Weights of a small GPT-style language model, trained from scratch on English Wikipedia: normalized queries and keys, 11260 steps.
Each number is 128 + 24 x the weight over its row's rms, rounded and kept within 0 to 255. Layers, rows and columns count from 0. Numbers have three digits each. The size before them is the row's rms in percent of the matrix's.

# layer 4 MLP gate, 320x128, rms 0.191, rows 151-167, columns 0-127
104:164138146114127117148138100144137144159145161096152107109105129110120108129122092145155130136159104113123164108141103135151132097128150109158119118117150100097105106089168095106156159133119103142129135090095100178138147086124125127109114093174106075135111139139080103093088136139137129114124128111135118145051115158160166117141137122142112090097091117158135114115123128075134152152149
103:194118112120087123131155086134127141145106123137150129125125196137122136090128140096137153163154147161106179113097141157162109111155160101118138101114125118098140125158137165097097122166147129149125109088143137137104154145129112091164070173146166099127145134101082100103095127125154139091118144133098111123141152140101138129076134138120110148105129121152102122120124112112130117111157
104:117104146125081081192107128123103160155135066111155163110139125098145155104097110123125132139128102113139105131121132093100119186129128120123163146144102126126084133152113124085088186149109123099120119101160112153111213143101145088141139166104127129132115094114131119124149115115137115133143130080140135144102128136136125121121167130123154135108139168105125153100149108102122119128138
090:163132090121122149138108161156092151102143182184164140107155161128136123118105125135097116147137100129138133091150103132140106116119141072121105101121137111141112152118122166077109145133111148093129132129138120106116115106132153138155135155147148127135247157146135131142128108133113131107136165106138172125129090150102118143139110125116111119141130148150125112096121161140144123149077
102:127159148122105111121089080162160170118134139133146106138097143095124116154082167133130095166162126118089129109079165185122137120121139103107122087132123118136143136105129142146168095117152093113121122115138141128114129130144098144126101144124127099145206082134122108116075149172144111110143102118099156132124120123157136106120171151113171151111119131150142140106095153103159135124139
104:147095122102114140137094120129131122115122089105107125149123148119112111082083098118079150163098124125127122130107133178140172122138156165196136112124113088145129152084148133106153124124114106140136109103101118122150141136128154118113154161139154089150098156124095148107106080139127142063071161097127153098128132159155116134136108115114136152114109159117085108099123125133093131113112
104:135078114099126069156138126113120131087154106109131131112081161147122119141146134150159137133189135139133121112106151181096117120128138136171149124151176087149139142142149103101162157111147103178128123123139096135154128170149170119128110102164135119117155134091100119135121107134146139108111119103105119128131095121147157061126132144102097117079166120121128113160152129123087120150120
101:131144132122116146106161138109121142111110080085155166125106131122120138133118107152132156135129176088136106104136104118131178131128135108124108081100124127113138117101110177149143122148107132100111090119146129120115114106109115107133085078129138107151119145099157151122164094158143183092115094120114138135119081131161138105130111130116076166121098145132066177093080122146100134130143
100:140120162068105082151144115160121123101136110131094132101130138153130105138138079144124145154100127113110115138127158114120149141132139124168094099141149077128088130111147161106156136124097129150127134187074089108181127139092151087128134139110134113126126118114094158133135123105179146114082158106149102105153129154146110123121139159137106144099142123136114092125153152142114101159181
108:143111190137111106152098123157112146121125143103152165116140099113113098163149115126126163171184134146165108115096114121158109155126148122142145128125136112134105107105094114164122114084141150130103168158135164153147148148114138128099165099099097122146158109122132065070079100135158140121115121117129146161136145157130148096124135138096109161137133152098125115097177130117123098151131
101:134109121122126115107141097164105160110140126129158170156105143112086111141073110157136125144144130115119079107134166131150137172182102127102145094138152140137104088088157111087138175134094066142146137122143110153107098111106112115177121108114154110127098098127101132155086137140117115128123114129140123110121134134128118114128124149158091135124116172157112196150106121128132123165164
100:129140154148084149142096104169140115153144145128123120149137125122115135152138136125130135176145138111106128074109125168142168106105117074157144106147129174120134140132103150089099090107150081147130136081138110127123119143097182118173122165161170113139139087157159140139121156154134131162110140115131126135124116123160138106104141114146112108155130167121153155115130130057146161088118
097:174137136165136157120129124146149160093137138123151125086141143117120132145138134156104092146145152128145135101146159128103101127172147079129133105103156101169137115085144133111167119139098145091137133111112126132170130122089078166128134104126115124100154161120115125105065142109122165073140162145131150130119093127114128073093116129118117147127124162154113126122063121151119155154093
092:060148189128112143151123139120091143133120112122163107140147144146164171136150147125172108143135115096096115159155117124141114131119136114098163115124127176084127121136094137164127150132182165124122138116129083115115161112122119142136132134083077120109115143145121157130105170124105119116114123147142151104157138101176143130135123165080118150158127134136109119124137123162137152065167
098:128114136117144140156083092127137153091119104119148163077108125098126131099080111138105145147116126176130115150110149131162121094146117115149145154133110129106093159141115140124118098159144161142134109125152117155138153143128100105154143156108137112137145086105097075091079139119098132098135136119127133155129161091114104131118136105134154116069135142155155131128118039128128138178122
102:116075170102120089119093131121146144112126126124147092134113125126139082158180110123155140151095128126128112100156160135150118135103111128118125120142112111168137128062141101089175118141154152127122102121162138144127157156144146118131100120123154136123128149132126166130156118125107164082168114118155109170135138175106137117189139184076136120156110140149141133074112132142108136119122
101:128131123096119112190094136125107124110107133125169151135099096130120140088146138119140129139139128131085118174164149101139110122151094122164082101101150132102143144121080136124162147110122105095148150110148101145095139113157099130079140159143154105121118134127080150105134092148105144117136157108193128106147154151179150133151116161104111137101115111104113167122161171114152121121152
# layer 4 MLP up, 320x128, rms 0.191, rows 151-167, columns 0-127
104:105092077096133120156111138127139158164113115155146118137158158126130112110133134137170139126117164133163114131111131164166072098149178143137145147107118129113129149104120084198091131142140092107130150132123128163133122079146117091118103135168133124118144130161111141126152120120163118138137099121112174094145173129111125114157118111132149143125125131143092127173122119140120117206101
101:124106116171152108122136133167099140146117124100119106127146115157083103160118114206085134143114097115152119128110103139146090119185139095146080134133129135118080161113099111137126136107112156127123183098129080137157106135091119184120128127171116104124133121102123153145109152141159103146110150118137158148145097146114158089089107102147147141097147119109144100124140127141145107137126
101:111141136108094118156133113115146174160084102141100169116145123125135117082088109082103117121115128069130063161107133125128129146153088114129133148155097127134092152122105138083107136149141141144111121156142159179128122154136124126105137136081122125136149103124183170151132133151123139139122160109136131113108110157154127146103135107131148143100180161159133106132146134086135121173167
090:142118095112193123161121108156089126096160126126116119073161132092145153131102107117071106098146093090077101105134158154169103119149087132120131132124108183145117140117116130102093148173103069103117127102138139125130109125090135097110151143110114167137138147145147146150105121161092142126139141140142135140130083122102148151130110088109134106132113099136150130106102142110139130120126
111:126051097120106184132107152112115119100139139149120123136135116096121100146139110121086150123090146107153122146095127180142182103163115141107167139111113162122104144130123117103144153140156150155099108138120115116114139070139102135142107125119145135122145170112113160138113102109153109104131126132118130133165127098106122090074140118142102171098130133095124128159107119063097158116133
100:149131090152144149106099117119155127095170164123132139145098127122130109099129106141139163135122150100121089119112073162119148121157142087118154142076162165121148145135146114182119138141112121111113147088148077140131110124183127112143170164153166123113109170139147105107129108108133128089141178134108182107116101097110133107104114108132180146113120147132155104142140122148135156122132
102:125114149137102114165103135127102124126114124166101124112117111145149110099107142128123142139096160122182173125090105110111092108156106108128114100127094163160118118140120152136091091126136188128123141149107137112086120102127131177189116133127093141123183112112119141148104091128122140136106165145166175113175100118090090159144115157143138121151134163150107136160126117141137134153163
096:146109122175139162097133134116123091101115115114110105163151114129144122150099135171121134150158127145120108153130176108115111163175154090165117108089093121099104129073122122107111122122113195124118115101140135082168113125098143109122057104144178121128126099140121124161125129107093155135134144138126175095112100140114111156109142114134123093131112158131077134105138116124140125145131
098:123140141126140090132117119108128158142123108103122125072127177146143179089149176143087138118122098124135157136164149080127091172151116157141165117145130142143095115140105114119127120144146147179093119132100100152135151136107192123103120148101095122160120123100137121125164174135104136149147107127119146131135151091150148153118157118065108141159134103128108142098146105124119146106170
101:142106138139134140101145135152145114131102114163160099140139127124152138127141149128140112115131127120137117128127129126141156106141132168138065102147111146120139109110156128139120104130153111187122161111134077133110162120137101179128134093157101136148115149141088187122082110122075170138202120143108089120127132122120147082123088125138127126156108096109105103175118152105102120098171
098:103116105161117177118135160144150153146110115158109128125125148121086117104126147141169118156150164150116110179178144110125120169126116156104136137135150133099123128099171091124113125115153097108120151145107149141123117104119082107082150103136097094082089149104154090123141057117104095126153135142123187110127162135139139120134121138135116142129124130104120081131179115102142138140148
100:164119125122121129152111104117167133133129119102124112096144131076133149069102079087123129120114137150060094133113159142168136128176129116085118137129092119150134138080117174151146136138146132189130105121111142100172128113107084118128143132078138153133101141144135143123113133123115124117134139116104141108126172115113141119129109105108143107115110070112125171100123125166166142094147
101:108169137109125123128181179113121139159114167135161161118131127137143162103139147113110130105174079150110135110171129112114082129112131174127111120160128128128083155180166109131149122119111182156136160112127103102153149134126172126140160105085102088146120106154123135124133121128149123142092124181124076141108129144097124154142149110104114169124127116134143119145148101129109081141139
096:142151129100142120120107157141168146148131134111139097109126129148157091141118121134131087111143111109145129122103141148158122080095160110140103160108107149126143082133141131120114066104146091094137141123172161133168135140091135108139120164125155142113114165098144113171116088071159129144128163096150119156112116155125136110130059123159106129163149140154107116181096145102143138133117
093:138108152160125124146137128144148120110130133163134103134123134096149096101143099137119132140104107142112169124150165084137153119109132154142105158142101092112136129160136187155131097144165169124137122146109127102125103098149129090133154153061140133125151134140110064132121141104052128167152119141104103101094113195097140127130116125141125143131077105101131154137139107121153117146139
099:147094102134110129126129173125124164159152161176123085074114120118149169121125131127113046161125145116086159144122132172105104085104102123095105160092122123125112119114148134137100132150122109133127120120091116123107135141121167118123135145150131122120166104091091117119136161151148103130132087114153127099096107118119123134154107149136130146134164154153109077096093092118125085106129
103:146124146120111129103101158153121076107140098133163136089120104147130126152107114159099139148115144126136124146103139128123165107099103114095096078135181164106109148074111134106127142103149117089148160119169127130138119093149138145099099119170158109108149138152130189108107121096149101150138132107121093128144131107086125126152090132138074140142142115157124158101103163101160160107124
# layer 4 MLP down (transposed), 320x128, rms 0.19, rows 151-167, columns 0-127
106:178091104128119163119106135184123121122138165134133125163119105144127109170128102126142121165081127120125085174133157148157096109142129150093111148156106122149114084115140124129125125145179112077143162071079108104158140138170130160126085134132127156136123148099140109161134138131127170139146168130127153152088168117114154086119147099138160110110134129132129116140169133128120134132130
103:109120146140133073132109086144150173165107141123120149113101156128124143167149106123113133115105117129125155132092112112118198137119141141094140132132139134093113167126116169104126110115185067118191195161119147103140120111109155166103125150138149096149111120147139144156139115118135152135136144101107120148105138138128150115124135131161122143146137156110121083122173138183109155127128
098:114110138109101118104123118049119132087104127119115124113161147163151132153128144123149115017119093127124126112113132128094081123141126126148119118140133133159157109135120099145149171118124130086168094146102147117146092125126124205140125109105165146132148102150115149139137134118110123116107129073154095135101123124133126124127141106094110126156159113104106154136110156131128159123121
095:109107140115136127126160124138136103130102089101128148118149113147180123122153128114147161108134182136133087159114130113107113160136121160156117131112115121129120153107148076200120129181119131152119130143130105161137105145109143121134128117106101188143080113147098133138145109154130088150125145116114051111122143145159180142155129122103156109112120099135144122110155122111123121127197
109:129113105127093161137160121127082139134184092145130109173151088150142126104122133085110148138126117108107112140112088159161098140142132147102128132131136103092125120106092139073145124127163180098092079122134132112122142111136132153133150116173116089112123075128129166137152082123123088138145100133107117107096098116144157119131115127156106149124134109081131162135126110096084118107152
100:145114119120086174154132132117153068085145194141144119175143106125124089127106147154131131156145141124150135099131098147106164110099123091148117108051143166148138099140131131166143113158140103106087153089134140142127133086154130124116097141169133106113168156176140156113146082128103122135130114141137157122111126099110142101121135143149133116134094159124130136111133157141115099122110
108:128141118132099067133137102171109139149114165118132102139118209103096123119103137135148152174119136137139141064122112190127140114132139100145158098129158111113137121170111106105105112122140094142141119141145116160150157126158132097133128062148165082127134155137072096096118095131131129144128116118127141109128111126129138153112124107162149107107160124118126089156132141159116138134158
098:132084112128129115118139106081104124089117119092101136104108145109136146103119144082110121119178089159129143171152096081174108111178116147126160200138084159132109134133149138120136138120150075141092097098158110142125107163094122163122125133113160122124138175127090119142105099135129131120142129151163094154115150131106115083117121163134109117135128116102149116103117110124149144122136
102:109081180115127117106090175128120085115138120128202124147121119103147105099092168110126114052084138115128104147135150166125124111156105149098129125119129151133153122129099116121158147088127137152188117082116152115102139088098098133140109125119129153127107095137111152116104131114087117117135135148152151158100131123124148111116107123113164136116118154134177131136118097113133117122089
103:144134140098172096099131131141171146164137085151161137110118106120082161099131127159130126127110145086102103126114157133130130101110116141146058139138150147149127071101161155149125132175119117154133121100121131134100136129103164163124122117129119149155129132105092150188122134139077098129142171133107136112102146174116126141100116130149122121097115087105164160154178130145130121140139
099:118166060144082140132152128080106116146079142117098162145100134126157111131147097124142173146172130110116092120152086097098129151124131132102139133146130142125129153131159108191109155128112115130094098138101119130135117142124128155135142155130148116131114157134112125101088131104130112154148131140176106132126141132135085094113129085146113151163174143178129122062141116140094119137137
099:133131124113133114158104129172146108137107146138150113140143115142147181157115112122103121123123141132121155123127119162118112165150152112125133130072080121122090169146147146118156069118108173121207133105139110104118154111134183109108111150085145110103114137122151144150156134135133117075152111166152140126134138100083128115098158151127117132168135155115122160141076107132153166120132
103:126180149168157085153092116149131156123128140122110134103139153088094119131111118138167141151134159099102125122172173118144115111113113132101162103135157097141086121164121108110096119145120099173112124113101109122115161115117176118153138127146134105135125148140077120123134124138098124144109143140155181106150113081134122160121174161079137147134143110114113074122156151125122148102172
093:121105140137141135159144148167103091131140132135119116125163103073116199154153151153176108103135124167126111161164164114137086120154113159148104143145175147130079124119114106098142161076120155093165143110152115165167110116126133144152145104112145143173119128132131147136120150149132118116100112107121172118146111140125140164126134167153119124162100149115125159120125109161159124119162
099:114124140113105100131109112154170129136132112110134123151130099120148118057164119106106139133100132152130134105159139128115135157108100102140144137138101099148121184152118149160155132120116153131171164133130108130145048144101116117129140132143140062123141053112125098177095125111147096142131153138126174113144103144146119134088150166146124104110100107117106113134140130130168129090136
102:117118148155110101123112145091080108100148120125122127121134102112182126152124126148133136109133152147168121132146096092123194107106135150154111088083134159129108113093167117172104137153141116097053143132116099119116131086103151115115063111120126144159172112123124150103106135120120147159111151148134100121135119129131108115136164143167119134111145140104119184102107167135121124119155
101:142135072170109105086084131112105132128114102138099088088095146135136128074122139132117149133136137110080128144109138097127114122122096114123091133138136136103150158140141120092148143132089134117153177146145123138117114078123134119127114152110107141131102114134140131115127136125133155111150156139154132135155133120155133149136138151162153205125100094147064132103157171147164110082172